Weights of a small GPT-style language model, trained from scratch on English Wikipedia: 9 layers, a variant of SOAP for these matrices.
Each number is 500 + 50 x the weight over its row's rms, rounded and kept within 0 to 999. Layers, rows and columns count from 0. Numbers have three digits each. The size before them is the row's rms in percent of the matrix's.

# down: layer 2 MLP down (transposed), 896x224, rms 0.0963, rows 585-644, columns 112-223
# up: layer 2 MLP up, 896x224, rms 0.11, rows 586-645, columns 112-223
down585 096:465533398480508454570465411485449496485515520439534549419440410494494525531556594550484473482440516520562524593450471507577477516586464505567459461518477469433505491492375466406472451508475511477572522486559527543458439601497556531420480476515471516372428434499469530403530574548540557481554570483483449405523525449473474499467484504574
up586 101:529509536448434452490500514543520505379505529597560512474404499557558410582469457540585482554511595484605561484552457600434506430502459601540549489495420503461436556443487444430420533548506549572517465391513513437540504490533510414427450495462567553516556536385570471507470513413560666520487494484457486538510492523516491496474485534569
down586 102:499460452502462449530429607425581522426538488513603535481439512447488487578478561541608522500470473494466517485441436553461438480531573498471442510532395434350581576550452463495547490534583456436494473535472456541425608604438500503461428496514371413532445513490453544553479474469510571580513484537473446503479561484579493515496499448518
up587 097:555530555474480554486498514432528512475444512380519460456537546588527584547502551444518545513452515422443449507501473506446388450490473444540561457490499449426598536548497423563572506508537440460550476545471580526513504533468517517610559529504519469513540485485551504559539426456486494458534571494519520474581456484455539499583497546461
down587 104:474414488514483538501553548489400436406536445458608534469457531504471473480518426460540446527487557534490543513527503496530463494589566499396478602446404424562445507460599502408514567513475493567434486517569540438381557497476561475448450378447508437469484544540516537483453491477447547573503425494555525516620463457479535528501510461623
up588 107:559438472491509509501434415501563519386596462500483543554451470558487530507515592491494546443559534445482513449449520482417480484462506563445577556455575444490527514516481537520478507413660479390428434523504586543503536531474543463516518463473469467505428417573545436490542495475530470474423464455503486448493528475527484439518491560515
down588 100:512508465507504513588641563439520388549493492460501484522495480473518552561470425511590470616505582532435482455542529474487514494464429508469480448489458598464547450521600503537483502540393540489590520463408435485528452484539489469545435476417529544360509569518475492448485424491547486574532506619453570505424541580436501495484448482429
up589 093:479467462453470551450428555477544541454433459577565534527404510464464447468510518426447495577427473464434500455501545464477518438486548472455483524464518455476457507505433550575565471594508540499547442461317450499492481429452591502488448502513481512487462475581429462453406522507452431522591524488551534578513503425501412505550570496559
down589 094:542462553461578553544538517491519414594480480475562459522571497465479553564509413567561569498471452560536513574477522471536481547528593434500645499556526465506524472535519466466457526465532484452509480557501487549545652540576492481394524488506503493457575539467473597567527489477529398476485394502428453417526434492457467545473559524573
up590 099:549443549564492543593426560518485494515433545495464492464488471453458601462494452525472501495459401473405565508358443522552657517509530469452513613602508577520603583547557478452485483491539507468554511519521502563517515451495544468541487524566500427503498444530504493455580627495411529455532482500537475496439516369528576553518576588493
down590 097:466451449449512463443560430615487453486525580554509552524562529529508412530513511513538545471581547411461512452554433502523546467385490497533462475501331486543443571473455464490511555462530513472489569422527461468488541471541437495502408485503570526463543546601498458524351429498486536489502432468478497575520501476450500572411439518430
up591 098:410632559577477495569552427474476525413520599551537541489557429512461508396466501445485594460499443553388592527496531445503569521531476561504555466520444529454422472531568565585456514469541508492495536519564565444510490573567472456495535528473458437556528526422421445532530504539544464483434544535508533437427563499443434563554455549497
down591 102:572524459496551476430540546527494523533486449482496455398542571572514493449525422444418493528522453562541465506470576553464586558432521585543565512473592503491465565531604501466568488447582457458491529543397525588452499526423496525513479558512500497445498419514487462454513428430505523486515506482499523395481514490585464475526488480416
up592 104:512499476518504387422462568355518502517540508437522494540489524556523486522556564503492445530497455503559495543535602587560472448508464520518484482458454464570517529520486502529577452520542449493474487563471411537415476426504493422409550543508533453544477464430438523548452407461618396561538426521580572558495464527482485507588526506428
down592 095:428413465467551522450506416443525489602464502531463555529548499488599498450498509544454539447502488428465475463492512528418484492510580474402525461483501476422605407457611599492551557561427567449554488451508565374487485549532551530435521400475537576432534473503517477499530490505477587438509527437428380511540482523479548493463494552518
up593 101:502488622549514570474505591517438514459543466509525493522484538526526551520566544418472477572498498523471493496453447475465547435418524487540419442538455582489526517468567470472529460506506487417492484519515458555473474466505474475472608554579606399535418534519445459410491394476460497451438538410504457524396543459473602521477456472535
down593 096:429476495446452439510568542457604553591464500444468498490452546481541537469450419439548490476625479380512531504531529488512507409508562489473500487557522481645586489552489592488462501553429451492532479560527469517555419545428455449519535480447471516450536545433561532541424566519534561461495433608471499514473471579458376464468520500540
up594 105:474551551485478565499501598501474426593430521520547487474477481492433454492540495516494513515427538495465420543510576485476563492484428524562537349567545551533601405549418500449502482510587632484565506483517469541540530535439492463473556523530458561460681516464535411527484545483508512433492459537474479421489510506426503471476462387503
down594 108:442499526510468494464457452456556463610523487456457489432515486474454456554452471500501408521538491558564461462477534489533442508548462537492483586493506539487561476479520547516452452509467467537553531502538626345538543514505533582487545453502496584451460456555590496500482544492489382478451475471461463477629403476483467447499435452502
up595 099:488448462529547502502529456544445446526623518512530468509557505394477544430482529535551503472394492492454507609402506527531501466441479522451553501478525471651486475464499476482565589451558482460431513489451488556625396454505487506468436467516512527417499420467520439497509530540407465427528514477513395518523544494548460526511501523476
down595 099:494526534519454494406507518626542468584447584461563478477532486545480534546508607394460569562570504527507536396418434496466471590588452483477558466466597538427509448479552493526422603512435451555581451560547498484497517500566553471409540550517431460534483569496402483495538531482537525555507451449470591507489479412512513489401519499522
up596 098:493477499600566440466539518413461444557476548466573459443474592568475437467535538563478527487475486530594472501430544474524544421583553430495515512488503459474443458597515525635379512478556425438459503498486512497533466436457479396514477544495578552543469496465444579565512509527496514443547530483485508434526493527536485560538516504380
down596 100:445535466508406519507476526590539579496471443515491528490425498464419479413592498489493578487475528567366485434557577497578508517512492447554501507448448477421527566438464313480556517507511472539521465524448509423490604525509486477497611647575409477482506471469575468413573489538497470494508447475471452525440515566585451528531494558474
up597 093:463504440464585475453487551504491493530532605488540484465489456525520491566420543463489435507501493547557443508511511587589567539544497625434507538526558542482524530586531497534474567484467376454494419504517584536470481410534502578484577444542438403488462505451405461501538552480478438492555496443442520598500457511481493496524546545498
down597 094:514482526491466529462327542530497502490494476553470457538522559619536489440443429513541513439452507531488478509527453590549498500538495514542503394464437553520393525448564552410645533528559470536512422467452497428341511516525481522486536516450535495457575496433537493445443484519472522447451481544481464614544562427480441512409410459498
up598 099:591515514530407489409546524517519524480531542525518460489431408434423570477537474481542422525539497524382555339462596471465532498477453526574474510510515479495577482541463512477427569416494400488430557535605477561540522561474441464582564422415483594492492523450572515465478548591428404558509511502523519466518556567485518540535547575475
down598 105:447481494499496562417551436479431477550581454505500537537539516492494497617593497594516546498486580519451437549443510541469417510509458553477575488463564559488536473485445536486480467441464504453484534511566567457450521559501491529482565520543553485515485596406563567483435536514515541421524439576501430482442537503593594587510448557502
up599 109:529432450482532456390494485526457537542490490509489501490444537482435496507454523487568491533511606466499600509645514515481574477444529544463493458473548511506459448517421452560493459553469488558527596507587613501429405484448490505536514490520514518485470516474519539549480524493537500413478508440449499461543522532551590603474487458497
down599 109:507466504457402459499533508427507403452530491508452375531565618557440395465513460483535506506517481587448406587565440419460555508539533606518476552445465518621445501535561502578461471493488532483439513536480488488572496468510555579555491513552411565532402517513501481463582599478635515554535473529493514508527547539500431590456524483499
up600 094:488456562471483528570477492518571541432605405471461499486406460536493452535548460461509470499511480421558614516473477547526457512556487498544542586533570579594522494464576517468491457485506489598484494515544454451455544518515482463478486603496446532413501503497499520445526474375527595566442446475497443477432563522440468477522494566430
down600 095:535497544494494512402564500565503467561534495519497414436494518389530575524606497551547525516555477446456515470549481408472392525504568400447521398505497576490508491491481448538521402535421510468517488462470454485518498504499427512515502553421569502406447455586525497456586498526555420438454436452571524466536516547541494547499512512567
up601 097:490496569548414539519447561567491457527491462468535501580427579477479488476477509506497453599501498556537518476521509510520517469442417511498537489490499572519461526329460571494555438448480584592491513539513550486419563502542502489527505483475449523555445477452455503513506548443525423446526386526611472492576522442541530552510575577516
down601 099:500508389455573564449431508469504536531531514522505422529617468489415572457621480477480499549471458410481435459502529486548477465462498461483519575548504447496552525478481481509438485439533482453469445443524553510537480600543418558547400496568480448414526399519481540525538485414455557530454499505409493488509538532504453460488453461455
up602 111:532475416531514541487554528510550499607452515585456483527527443460462512526443513500479566507430495516592495448393539564583525552434519545433478439502519516438527348448400503452506430546487399443455428482427453525455445488474536429459561482567508546513386532541415486460477496548487566493576467440440530503499618462506501538495476494518
down602 101:498465522484525472387498483469491533470459562497524474477563493504484423562563551566492459476468505468597509506579516461441549538489514465479347532486494493510474531521409513575602530533528477568590549444521553483391554547446572482571418558493466505451507490485481471520460416501553442492484533465480513412594586505469523456429605434535
up603 096:464568450451507554451526517465437466524590663441505476483542558503477493560509487528492407407549452478503545465496469504510584604495553477460536416508444654472471511484498480591480534402585445450534458472449536490537538464532533538476566551423560505610528527469452517549569496526585499564522396465549541465478476598413372476548535512485
down603 096:529567505491510548495505438494502397428529526367535464511544456487494517546505520610537614491491488458499490579511442558511535520461417502518522548510511552575407483510518476391560375533360516485488557468524552396470530495560479544526487478556605439598547567475511410516549469488508482566489517518472404442506513491515549504480570564499
up604 106:461610551474460546464592504504588492540473541528553459461480584592507497495493468579526432467529494484554545612570506468502458493438599472474473493619541517496521546425547490466517589495530487472460581491552476486511396507542534500484496567425506542496555541420525399484393470434488560532526454501504483531577504527468581456440419457463
down604 098:498520483540507463537517541476446476479535548526568559582493610392505500491526575580477519457512448535426551534491533551510483434415478472530488569420459499509444515525527565431496469493488433456553460516476568486481455489521490489511637556487501520471485364571473518540528496477454546447564605527487542480576418526469527547469588470561
up605 103:516533570505494566488484460463522541489498497396477469553420502466581474449452427541551519433534504480547506495477499472515515441534558520477579499442431451445576477475513508543497445544479458515445507493560507549503516512530503569451554554551579456472505592533450510560496424617570572478547551514488314606533534480393469493427469536505
down605 099:552506501525526502449503506554465454558454444571519540501454509553492460525453468503525504514478549485491480510510488521535472547469456510525580552537466492423527557418437481502580479486568474506433543484523416489474504586496487392508400471490425535613460442452537527441483546431485484572523533509515541577474465468590434437449526494482
up606 100:537472517583453397484477475554513513502457583478502458499499573498551474469544410500664518448519533478548523444537555605466592545515475492520519477500587541562445547413491526550410473450465484525494524496500510507466472505475521437565486370512493450505433508527449498492510540435464494388532450479427485529456564492506436529526492494571
down606 101:506445527497469515475472492506534559527565471578465504496532507447602357419490436523497556573584550505515369541525519517479464511473461453563476557476468451513453503448501463542612492437488415486505448506485446499542434442530532527589427502453580483595453386530413505509504519572489473415520566474539519542444464513513445538545464478520
up607 097:492464527582543490530583522494563445460477535452483468520529520492431516505567450483547528459512481467502518636533458506535471591536518538500464548451416585401501534437509545551472523464589471490561595486508472520504406618581519519528503497467435484551508570531542542463487538470546571425584487389483460430545464489481488495643414490452
down607 095:486549427556559521490455494437460546513488436502459534511495517473458450596545451484402476454489555421460503518578492470497570473339544464432553404519481465445422585462404484546459560562522537455401518475528616541444474446487435499452631430635497507451526440460452538432567470528404509541552436529546455559544440506466524517459475504360
up608 085:466521529576520511535455448451495467447520515600457550532592548489498458456419487474500546457531543498447603496483482450506420516496594521438472583462452450559509502497543506475516571546600534416412492477492498565533494579431462483488519577584536538561451518423534524467465524495486559497487521511478456535546568461566554589560488502554
down608 087:453436497494513533432424469445466516487521430495467527559472484571504515495529415528491578445505563366560431505537582534528608557405514506585493346473402594445502480471423456515528544460461476486520517499439427401562470437463610523527471534502442556500545491540470595491445499434540491496495492451610534529461451514497475577467565586452
up609 106:459479487532498415475471623462507475519576552436622555576429482409590524489447466482433556542452437544493515499499490520467490487497493452463479448578483454477561602450483444572599562490533483430514552609425457352490460538550486532505482479466491553572481518473477538514479421562477449477481517501495458531532446419586460470543505559544
down609 101:534440470503554443626460499470548483450514466520427568472550538559588569475541549453494410473512497409480517513461524449506596493488562439526474429506507537444511398542574513461539459440452556506422322535548446510540583565403479517533494490429618478409539481541532513523575509490448532523528462535449556562508540430373449426587518507494
up610 112:511539556521492506456492492545560437514434454514576431541516523471502498486513410523409557476364514479504543586439496417587496522445453465445444473483548504493516550482541507471573420507466497607471445492498514463470552580455435496439434506488507501533610469451486549454481425483480550455358472579486475492492503554625568484413605557464
down610 110:560467431462488521462486479465569565456538458482457555445413493550508477474439457484591483510590505464543521452416529531450450498522570459491482453414464502507521457530472494537454552567503488443563510470475505531611483464500476527605548410465532528420422493594496416521522536591464510470628699407576501519498556498458504444560441477500
up611 097:524517511472611451464497525451456513505559526563451524523526497523551653422492523393560456469487552499445530435489499537559524390522454505471493460525594516553525506562461574465452426495607511577493584459505467543539464504447520475574506463454425558516494554395509489526549507572437548536479413533397452506561529524429487430531423444563
down611 100:459518531557444508465479546502503564516489476476578510458552423574441406504384499520456493477635573405526487517464403522531458521522401528588507490391484580550476513450439627429440472506471469444532425595472441475508524530487459459571523435543515493517557527406439498489488531478532574512600613452521457556426515541571512516516501505434
up612 111:543562476578481515546491391487407470534401454411486558506460572527473484406523555422485524490535528504419430560511533515540465483508500573520459542503485517431500585460502515513560518483527461477491544481494504538467471541466496500495464575488568490432520591495523564468614402596537541512439448542538440488608500489499449603431532551547
down612 108:534495521396502514467527702414620580474596497552625469573486553451452538464488470478490499431560523541465471476558522572516567453513494469520437481517491474518528494448499468541498525413548492505463472493505430470538509492439485462481570509543534539501511468494454520431454526516470484465583513544551515545433463474509350452542479528499
up613 098:420509560424453500557488487433512469456560601540500536526485453571533509497479505478618558440512430505560499553492487452507417452556492434475539505469425439464470457452559577492472455578517484492502462506447557472522480532513559533505560467491439507471520526603421475550584532461473504470541526571519445518547427473416553504588547428586
down613 103:545589441486540542528472555463612466490426560474411502482534484502498485470585512391520568569477475489616513529460608455478474393577502479485558447531472503555505555450528388511470510520533500450426530536542442461515450580465477464511510469450533536572504434442508518497517475513510465501586481522522545519376518556507476535427469492507
up614 095:515457446441502478539484526425572505563482514466570451476570436554427458520525578460487405486487535428589479470511436510546412553500560431435485481488532444509509480590440483421566490456539418530504545524495533473490462592559533480522476525463508527485584498497469412590477477539549457470579520591537523503526569583505494440527446448484
down614 096:562409542524541450537581463521509468431471496503517425565530517521537539528466465522555587605542499507547461513547509469496438535527485598430463484595496482557460531405555486559403547557478578552490444459453577525552587510492520463521511475565462466471418489576557611516605521438494540522496429430449545534538476461449612416483517580481
up615 098:481472495531471489456439453534605437445549534409531460444463549491589461497433448462540490530522542470483469477423522513520507476498462483443442409532511474479481515459580501514631476564498518447522558407557525484439428548578467553575448540433471474454543487485526452466487438528526458540522525477445321458501495501483515584463479521583
down615 090:452462513528470527491434464503591522533458516513491493464492483461456456559524513461526485517522502475538369401479467514308479480513503433543360583461528568417541451490473520457589426492597504537446469543561480579460326527480573469450457484501516458526477429523540512544474487452450516538586448587525549557429496451436442520441395453493
up616 099:479583475532501492480549449594497548519514494576526405545544501507484500520499566561529595521414505390531425510447492569512604433410470507516527501512529459392481538520469571567504463499584535583547436523539560468506529425563509474520528576437565529509473512606518553491449475437520459456510486439547502468500498361437438498443565579549
down616 094:430543568476515490464490572470483551478476532491500492436477484469571559458550489525421345409626506605558551567535396487488527550526523453484496486543442413525552589401495430450529491538467510455457554510492552545420492496469513521552513357565429506507532538510511496478514473524477556484493511563484461535594540531477512435425490478485
up617 109:506536532487502442469540501524405506534547486489591498425579556636500587463544455551487451600409454489518407495419503470508446512517446504494524445476516464482509521452522543503611537549528520485515580530472516517540558541474538464434557436494667483486455492447462470524500425449490454501390449472413500513547509474472547532514460485535
down617 103:468572494474433418433490551510494441473517568529543517415501506473506533505465555532549508576444433556512458453508539473489555565509578475404550586421419516539507608520472448482436504500482535507448538547524479546542527516459455461466378483472443563565598510508498559467455593470533425544416434530613438416591535538503457520507484510435
up618 096:501530473434450447466523456408550527464515555502603506555514524510499554501505564478434432478399496491492527465476456464531501464606521447406475423454513495457501649468523475563526512542486559591372574533497452483493441485521459492465458469474502435414425563494407501535502496508524539495585490456586503465443527469447508566533411533508
down618 101:473505480422582566542527538504504501542510525479618606494447497468476478424582498441553478513521526510549465598461495497403484576456507397518470478528517538585545415509463477546483434610543492525508501522497504517427496440484506539496514571519479526590511526514494446460453587510489501456477531522471472475461484544458491498565438448457
up619 098:601460441553532561513438488475516521579493463492590531498402537439354493491532515502579500415508467525431488470538501463469436433500481464491523518420584549447499417565510484469475470430465507472543517366463524593473551527542623536500486444501468449599375503459492575588502521521550503455546544474443576492579467491488526464444472470508
down619 102:556445546451417499496486530472576485434478536491466484507560498501498555487447520505550539530354469497522563556391454562559480447490489534432512567525473503445512455569530529522547464557465451521572550521576356484544549528517528442501490505591508530494513590493453518531452430426567517490531545449394477415508476442648517473516527398537
up620 094:528545590533402524392422602558568475551576429471563517528474567514621563492529493496446451436470469536578521410551534499632506518478475434484503476521547468559594513466500536448443513534584522487487506494482484538585509498430546596485519538440495431541532491444530463463473491296519482466490582505479503473535488525457349546443513447522
down620 095:489536409534480559544598559503548553510547502483463370481424492536463530450477488517427507507478447556513445468465528534563445517638476452486376510442508506472444449509523561446506511562523547464502506475489454528520513497589515538570540527500564386452523479541511467466400511431496528423539430483546401480493405362444442491417454521467
up621 101:487545483496486526479562402373540509611429557510412416486471514541444502588483542499566462496453527509497495542533536460533460508479511466416518512541518533516521517572531507514495506533446509429503509500518531409587398473485497544492578535586463450472435521481446508514525571489554606437533484529392582554551513412501662486509446439445
down621 094:432372494583454521483503479525464536449509513560492464476554509502405518480542551494484458493650460438460536476421504545532500489462468509522519493473400590437497532483399524545510492402506470575536569576425403473448567465525495558499500425468517493540360510517528433551477433622507431504583558551530458439512487566528548418520518522428
up622 107:522553552461492540522562528518477501564553529522541553467424511488488484472477420558445613558585428568533534516467492487518462545480553412553383436486475513464509470493485508486563424481494533479547437542523443525456521500460384519447475553539491536476535552464466578542572554522526539572480533451555597592509496422410483440486522484503
down622 104:449540526585490540538466581515586538539448517501514442524438475562546543548512533420524528475508564406492476540514478461494582618572470451456508477469445522508602520468583459523521493536499535396440500452370565535500575475434555510397486507515514535541427424488529383537555442510478423449446553503451427494509491479564521513521473434525
up623 098:439429506548521491567563543622500537521519511499499575451511418600538570457537542481443443597549363542548511438510486529558529497484512504505454461543395540571539515551468481475404482403519473577564499444521520539541541492590526619515595546511518538477563510456450532491528562517537457444570395473462459553515521488526455449520411360491
down623 091:574559522479494473489487439488505532473470417498438476468484554474456464578422469441487478462513471422440495552488527462489542544495412440489526576455479401443521510586418535469540522586452497506555487515545527454568470542470526434557477465535513475486475515475576456544479418516567474476457475465540560469497461508529542532476504511547
up624 105:504473446517474510554451401514543526492590497497461530417485540549560577526479469476519473480561451454470500428491544520582490508473428553468503415547553356514452602546535555493471534490602478486499645548532586584545425555478420572488491406513525528493507465500484473447489454523524497590559509474499580389557481468462533465476422493489
down624 098:451470390457503430420384614462463552448502456521583525474485501557513529557431569510438485461479543464478497457450452472464518491531557539542491501468453419439503519447464450491569491546542515608474399396488492503528537499521517572463503553467501453552520501542482444466531535478517500544480520505552399533483503511518512425594480399476
up625 104:484570499505538445500493504514526513558523464506518531506574474484456474527508486546511446589515565535575590589544447506559537488622548486482500620523560439473502525598432613520515470555426504419431529479454387432548426573473513460503541439540528469469525595531461535520495448497514535611527605453420512425548403509461525510471537517436
down625 113:507483477575523491573557503538499516450468534472534417535533492536495487526526478470481563495492528441472491472469580456412460551488492589482484448495403449528481498449553491441522540460542550471504444523513466619559534354468497446511508490400483498496510485474605508467481433540507492509488701545558517523525503522559514439516478545489
up626 098:459337547506485496409528482483513483538519581561457498527573507458530563482488474427510526487418425485446579454512556535554555494500437482447409592525542434508466481562489512465484423533577476469565531500526567536622474539415547450623521534560521521514525503614538496534468447447606453495561421440453528560509544384509576484605498547508
down626 100:452469570463547508525479424507484458568539449562512525513515500582487458562500516422523519477522432510452474451506471524433394428499431544449412523404507556471489518538483435519546445498474449496580478512460569481572458511549444493510506537526532509571553430470519501566440402463500561474434419533470562496529519475466549545561543560551
up627 095:406526491414399420547590432454467446458432580502448444540459469547488459526499538507554497499557561407428472453510471533532490500631540470569531442462543536490481504436550500521491542615517530592561456475619568536459513497522465567422515456548474518493493486520544582501446504493477563501412511525483499472555471523464460468493473537490
down627 107:501581457424503542541653494487462429487427452560406428489483532615538619430509455490542472542561564502505514569458453526499542523480501522484525527524530491509498476505464545539525510507522604485537506451617595468449557425507549559527452462496484580529516545516531490451452489514515506475500533540458447446488508563575577590470467540462
up628 106:513526551478459405438475651500472500497513421481489476571426548452558606432527506491499509495480455465482498551472413464346518454522490501573514513507497507468522552482412456451523484609550501535514426478415528518589438535479575406410499481445610589518463536517491509527517502493571519469508430551467527501517495536520447531492513460629
down628 103:493496546592534507514520466490469495475464504453447549543427401572477494524546502539384494491484411525660475452544493495506514554529538481523467553485468542606515452470413443500512544502494499514430478469425457441464446554428501569503495478517528423504496445466558486480430525401422565548473545496532459497432529449425462430489572404475
up629 099:509504505482460443430473498475470509394571553452526526426512528538505450557500486565501484503524509456537607449435493522514462500464564549553494554462563358484588534480429465637490553464510382471493484506467540375487429581429542441463552482435522385460497459598430563551614555572503509504463483420494439512508489316448490498494519499496
down629 107:472482424458511543618557495470538516529508409572437556528450510500466515639433523383502550530455534477496469482425444557457517479498467461455509502446525551495421429404525536390428538522415508472528500532510513538416586508522487483518413485462453537509563485529536536610554538378562555473451407488524547459463540479538533479547478537458
up630 102:526444572495498471453535493493489524447531471469411437561537572443543497551534579481559495523460415490584465478355507510357423463468517549518436589491501515537545579533523532478588496471474469522445460511418371539427481497490497530450503522493446543481381548521569439517535569457461434464500451503597468411429474550514493599477519453494
down630 100:394588504511478533429478496485504409578485519471568527459466545501484519488466500458430422464415600506471468444496522551626624573522537536431520440448447399486507577500514509518474494531487469478584495489522519435483535508506516498449496451470621455469583381523468571510474393552520485573480455467493419549521631435523527499530470509465
up631 095:450434468584446462572473478512566457533495510527474579473456505525461521317453501569548530467442439497563452560544511487565514494560512552498514535603465458501458447430449546516498459493478483505488466537521542541584531483510560476515475443463576561466489391512461540563445584519425426475572512500445477559405528448561526549511473514469
down631 093:452522448493602457507451510370395546490493479413641421498425571440596486528495392411452431540438511508542494558502481416525531516410474526537515530551563552513550555519495460369484511550516487485495513546422509464436508405556523527463513490494488488550497515514479473481473451537515440434407506520493432512515493530454537495455568548519
up632 103:482556370460517552544538477528548390463473516447434416508499528551445594542595508461364397482488499437493594534527523490485529528470417522531502497617472522504344421408423425586490501432554424525509544549463441565500470563441593494436524513489523499483486492549541444605441515514536525542609431463521481521475495650505515493515549444505
down632 106:594668525506463449522563535553538507576407552401507489440576530457477514449548511531473469591540471509460483610607529486423543529483552385518427509515548555518378465443397519609505491443517442452537583497478474563468511496417402508491612499558513460496486497486555465527435539594434502535488509436437480470498561555514495429431547522557
up633 104:439525523534513540486540411515513532483468563512507544545456433559464408438389500410457573552541504505511497487520496496531452545561520546526526455472420467479547435473486457543485496570527486511518514426498543515513434628505533386545483520449466498476487508448419448476517579535549440567519584440499537552478425546424417444537535410536
down633 096:532532519537553503505490475452572509566486415502512459523509549506487598515551515536407599581387551494550488456490434512558422538433436511431503504555431530572476541477497468470448509535547559433456462603523527450598457459487411516524493433535517529455481473558486531514583533501534480469657502498516510525506415437475440501442451579528
up634 092:478499533465438467478515476537537558542545549528500431527509536483477454545453622565485503453424482438556557508528490495534440586558469446430583436510540574551502524485511512482501535463518452527473556520516466560522510528544475519595524577451485520504456547574598520521558510505530529475451507539382495550451558479466528529535471575539
down634 094:506478450511394505583483507556486418557570411516477363479441452469566456495458479509543496526555529479521529547545475454465463393557497451462493455488521447518528607454572536426446459458535507526518490505466545477518543552502584477551472456474508499591380510444456600560506504510467499547495550521422437523400501435490508565574566476510
up635 086:569527464482461455438607488521486537501478553550550517442495483509490547523456470526475472592561536526413494471628446525471462548437578471566587470492488558590500571530512519570461406491533549470487393565531593453474447465378487429472460457528549449569481493520548415493444417544462535563479518512503499491526503460448477485459475560495
down635 096:538502551579474624548546504634554515548542552614501553568443499525550551512565504548525388520544528474480468584438556515447534509477514499476461489545476462429584444454591432472495484517523531471478606474484434490525519467504568556371420580538406544451478552544437523513541577480430501457542470489519493522453495528574523505581518495488
up636 093:497420443508517465473502387577444572470630471522411543485539502547565585529531540455499532475506558521453452490529479435555478486519425545471520501422378535451509424480570415442471497482410487468489495463431490560452540441501509527467401358509503542486466488408458518547569523440476534498557490484529548515546437421473519402489610451414
down636 085:514462546557437488460504462442585487584501475517489474502435428434441448400560482500473537559545492571566431477514511617532467556477500532546355526520504598559537417491541524527453440471550500554518494553552521525469455477522523504458518544543494470460498447413493487463486463487511518467448532548522564454455517458443548508484487487561
up637 097:438524513497491487489539494405549494410525555522493493518517438442558472615501466534442509618553442439551569437465483459547579441543473396453488480518490445501502526448427500526426511525511434490395504490530462477420476558434446450452411478490545532488558609513512526408448505512570550519547473561505504566492463493534457399573454466634
down637 100:549541477545483483427465422496512501518473413509503518501485475485471544558609541516526495464498490507493385504525577427479590520465560521439551475568519518450518524510494519474434466482504439442540574550550529460517570529603505512422390526523470424586505584520484551569603380531512516457507500490595462441488489488550565407475529485542
up638 108:477543526630533504474514473480578532433548430486533571572490532523487513481553485481375434490465533475438532455373459457557502553375478493541517522541505476488499534466518403458491521512493477471605491472577551535563340468462432496505439545494435470541488500533411552449403562460511568557466456468437550516531474462610476579478474495495
down638 102:586548520456457547492488558485426468556445436489523476482526515476483475476507546593499529505554441571512441385479509467524400449519506589480498472479500377444448490491528579523436484538593501513512632480556349524533478588543499441536449495446519549471456497564462460550506521541506497517553494437500444488455551539443514455483539435596
up639 093:468538490591487469449499440493548520500516597481530460445478426449482528456607452503430434543497538528499519479498561595499504445463421489449457410472518474404502399561539560576460542497508427553424477521503420521498465452533476525512445516442560486525417488510477491562520489516570478493475482453528401493473435558455456512542460567407
down639 093:528481412546458400458440506564414551448573481571480467495653604445502468460455504450435506494500482539471479480472504510420475501439520463475476447525520494521442506529516420499548470498513491483463519472535597512520483454590501516586441466567511516448552542481471455574500539438580525458489611564508456470403535557522554456476531536646
up640 102:500497376518528525497441504446518623494499509499466602538517550441511572376470522479466429580515620450470526533458504488454466517521461543539489544536487457490516632468555529467524518488445480568459586434542424435440564407494474463510508541483485563492487463492360586545569539521522590549568518599531529509567485465468499486510528526491
down640 097:507493504525489468531560509493481480477535471438543514382449521464539466536570429641540484551484414502545499470451522539463504394522532496499487503475463406417529480597478506446500501399606497491509503560486542528529529575563501578490503476400530409523512567500534469442468525600426497426507427552449454512487535484453426481462553396486
up641 092:498479524555499553500434501542450425479483447434496520477496584469476454513531475486508467516525480412515464458411501472427423498532561529473495471471589468515589441481458499460605521600494470533524420469537491455466432556548495487434467446374421534491482452563541446591496550526466420503441505472491452436429458611470555435469503422577
down641 087:541549478562542419545565514431510535562469484488579519375443479580645547478562504565464535513477537520491509494560568496487537503494500519508435532516424486573532594509521430566473459480525472484503484493490525425518539520433476578477458517570499430418518498541479473502524412539488491514578523476532493523447535522526478570540476557469
up642 101:468505513428496408585566553524466412434537493480417450493469533453542450495520468464509538521384548452517539462521525504511518463530453454577492487508455498496675476521357512526577529483534450472467429489447464567520403642604565493501400496405558526517506423632453488510473585500577534507553526531458516464529562587559414523573556488449
down642 101:516498586518527542401455544512586517408462465481509422521473510461401438491486560432470583453414443485510502465539521471614385458480420514424597442567518473405537557522501542488523496449510444543503481524375440542583455602568588556453481510454498501440547472513527529491469568502523520517513435500483530474480475518506502585529543455528
up643 088:511586464573549501553449453486458462536506468490511443449547583546486513375556497519532561515576520444465485550593528480494415510496439576550491443500511500582524436515485513461484491420589552506326616596582506492469514474442487411499505529487519530510558493528474440528502475530582424472485470502496545532494506525466587520473455529469
down643 094:518439503474495479405402513485485405471485586550452564472523516550568561560555468449465510491452544401515568462488493616553520482454543428422461443581478512486479457596441483501511504475554497503472494619426451520485466548512507482475587572453477505509518531541503468513509408526507533481524509458463478526524387587470583614482514543405
up644 097:482535474510483602528487519429529425555402497389575491581432502483453533486498485516486420569496608544565470508477495570462536556502537559527509605515549493517495537446470469460482401549477511477468522489589439477466518597481541410566470560460576502450436475489453501518421513459483379426564474450424553439534500555590498609474553548484
down644 101:632460576566538524507464468383510565479476493398521516566550464598458503574537546509443593511408567505541520546441441421477464560532499557484467480503551553409493558441515459480549499363490567470597475565454578535576489583501503561556530469465495485565556452490521489562525595481495525506485585509521523562385404556434531475499554517482
up645 114:553515523466590438516521537569494600465515510437505450498471614430525510534498488482602495372492564459462450523478432455625475518475558576587560539471487511565509441423474469571485495425352473507447504481508512467501561514502478447545451512513541475546435493479525439478596558490504417497504514455452610498485411506492459526396549550473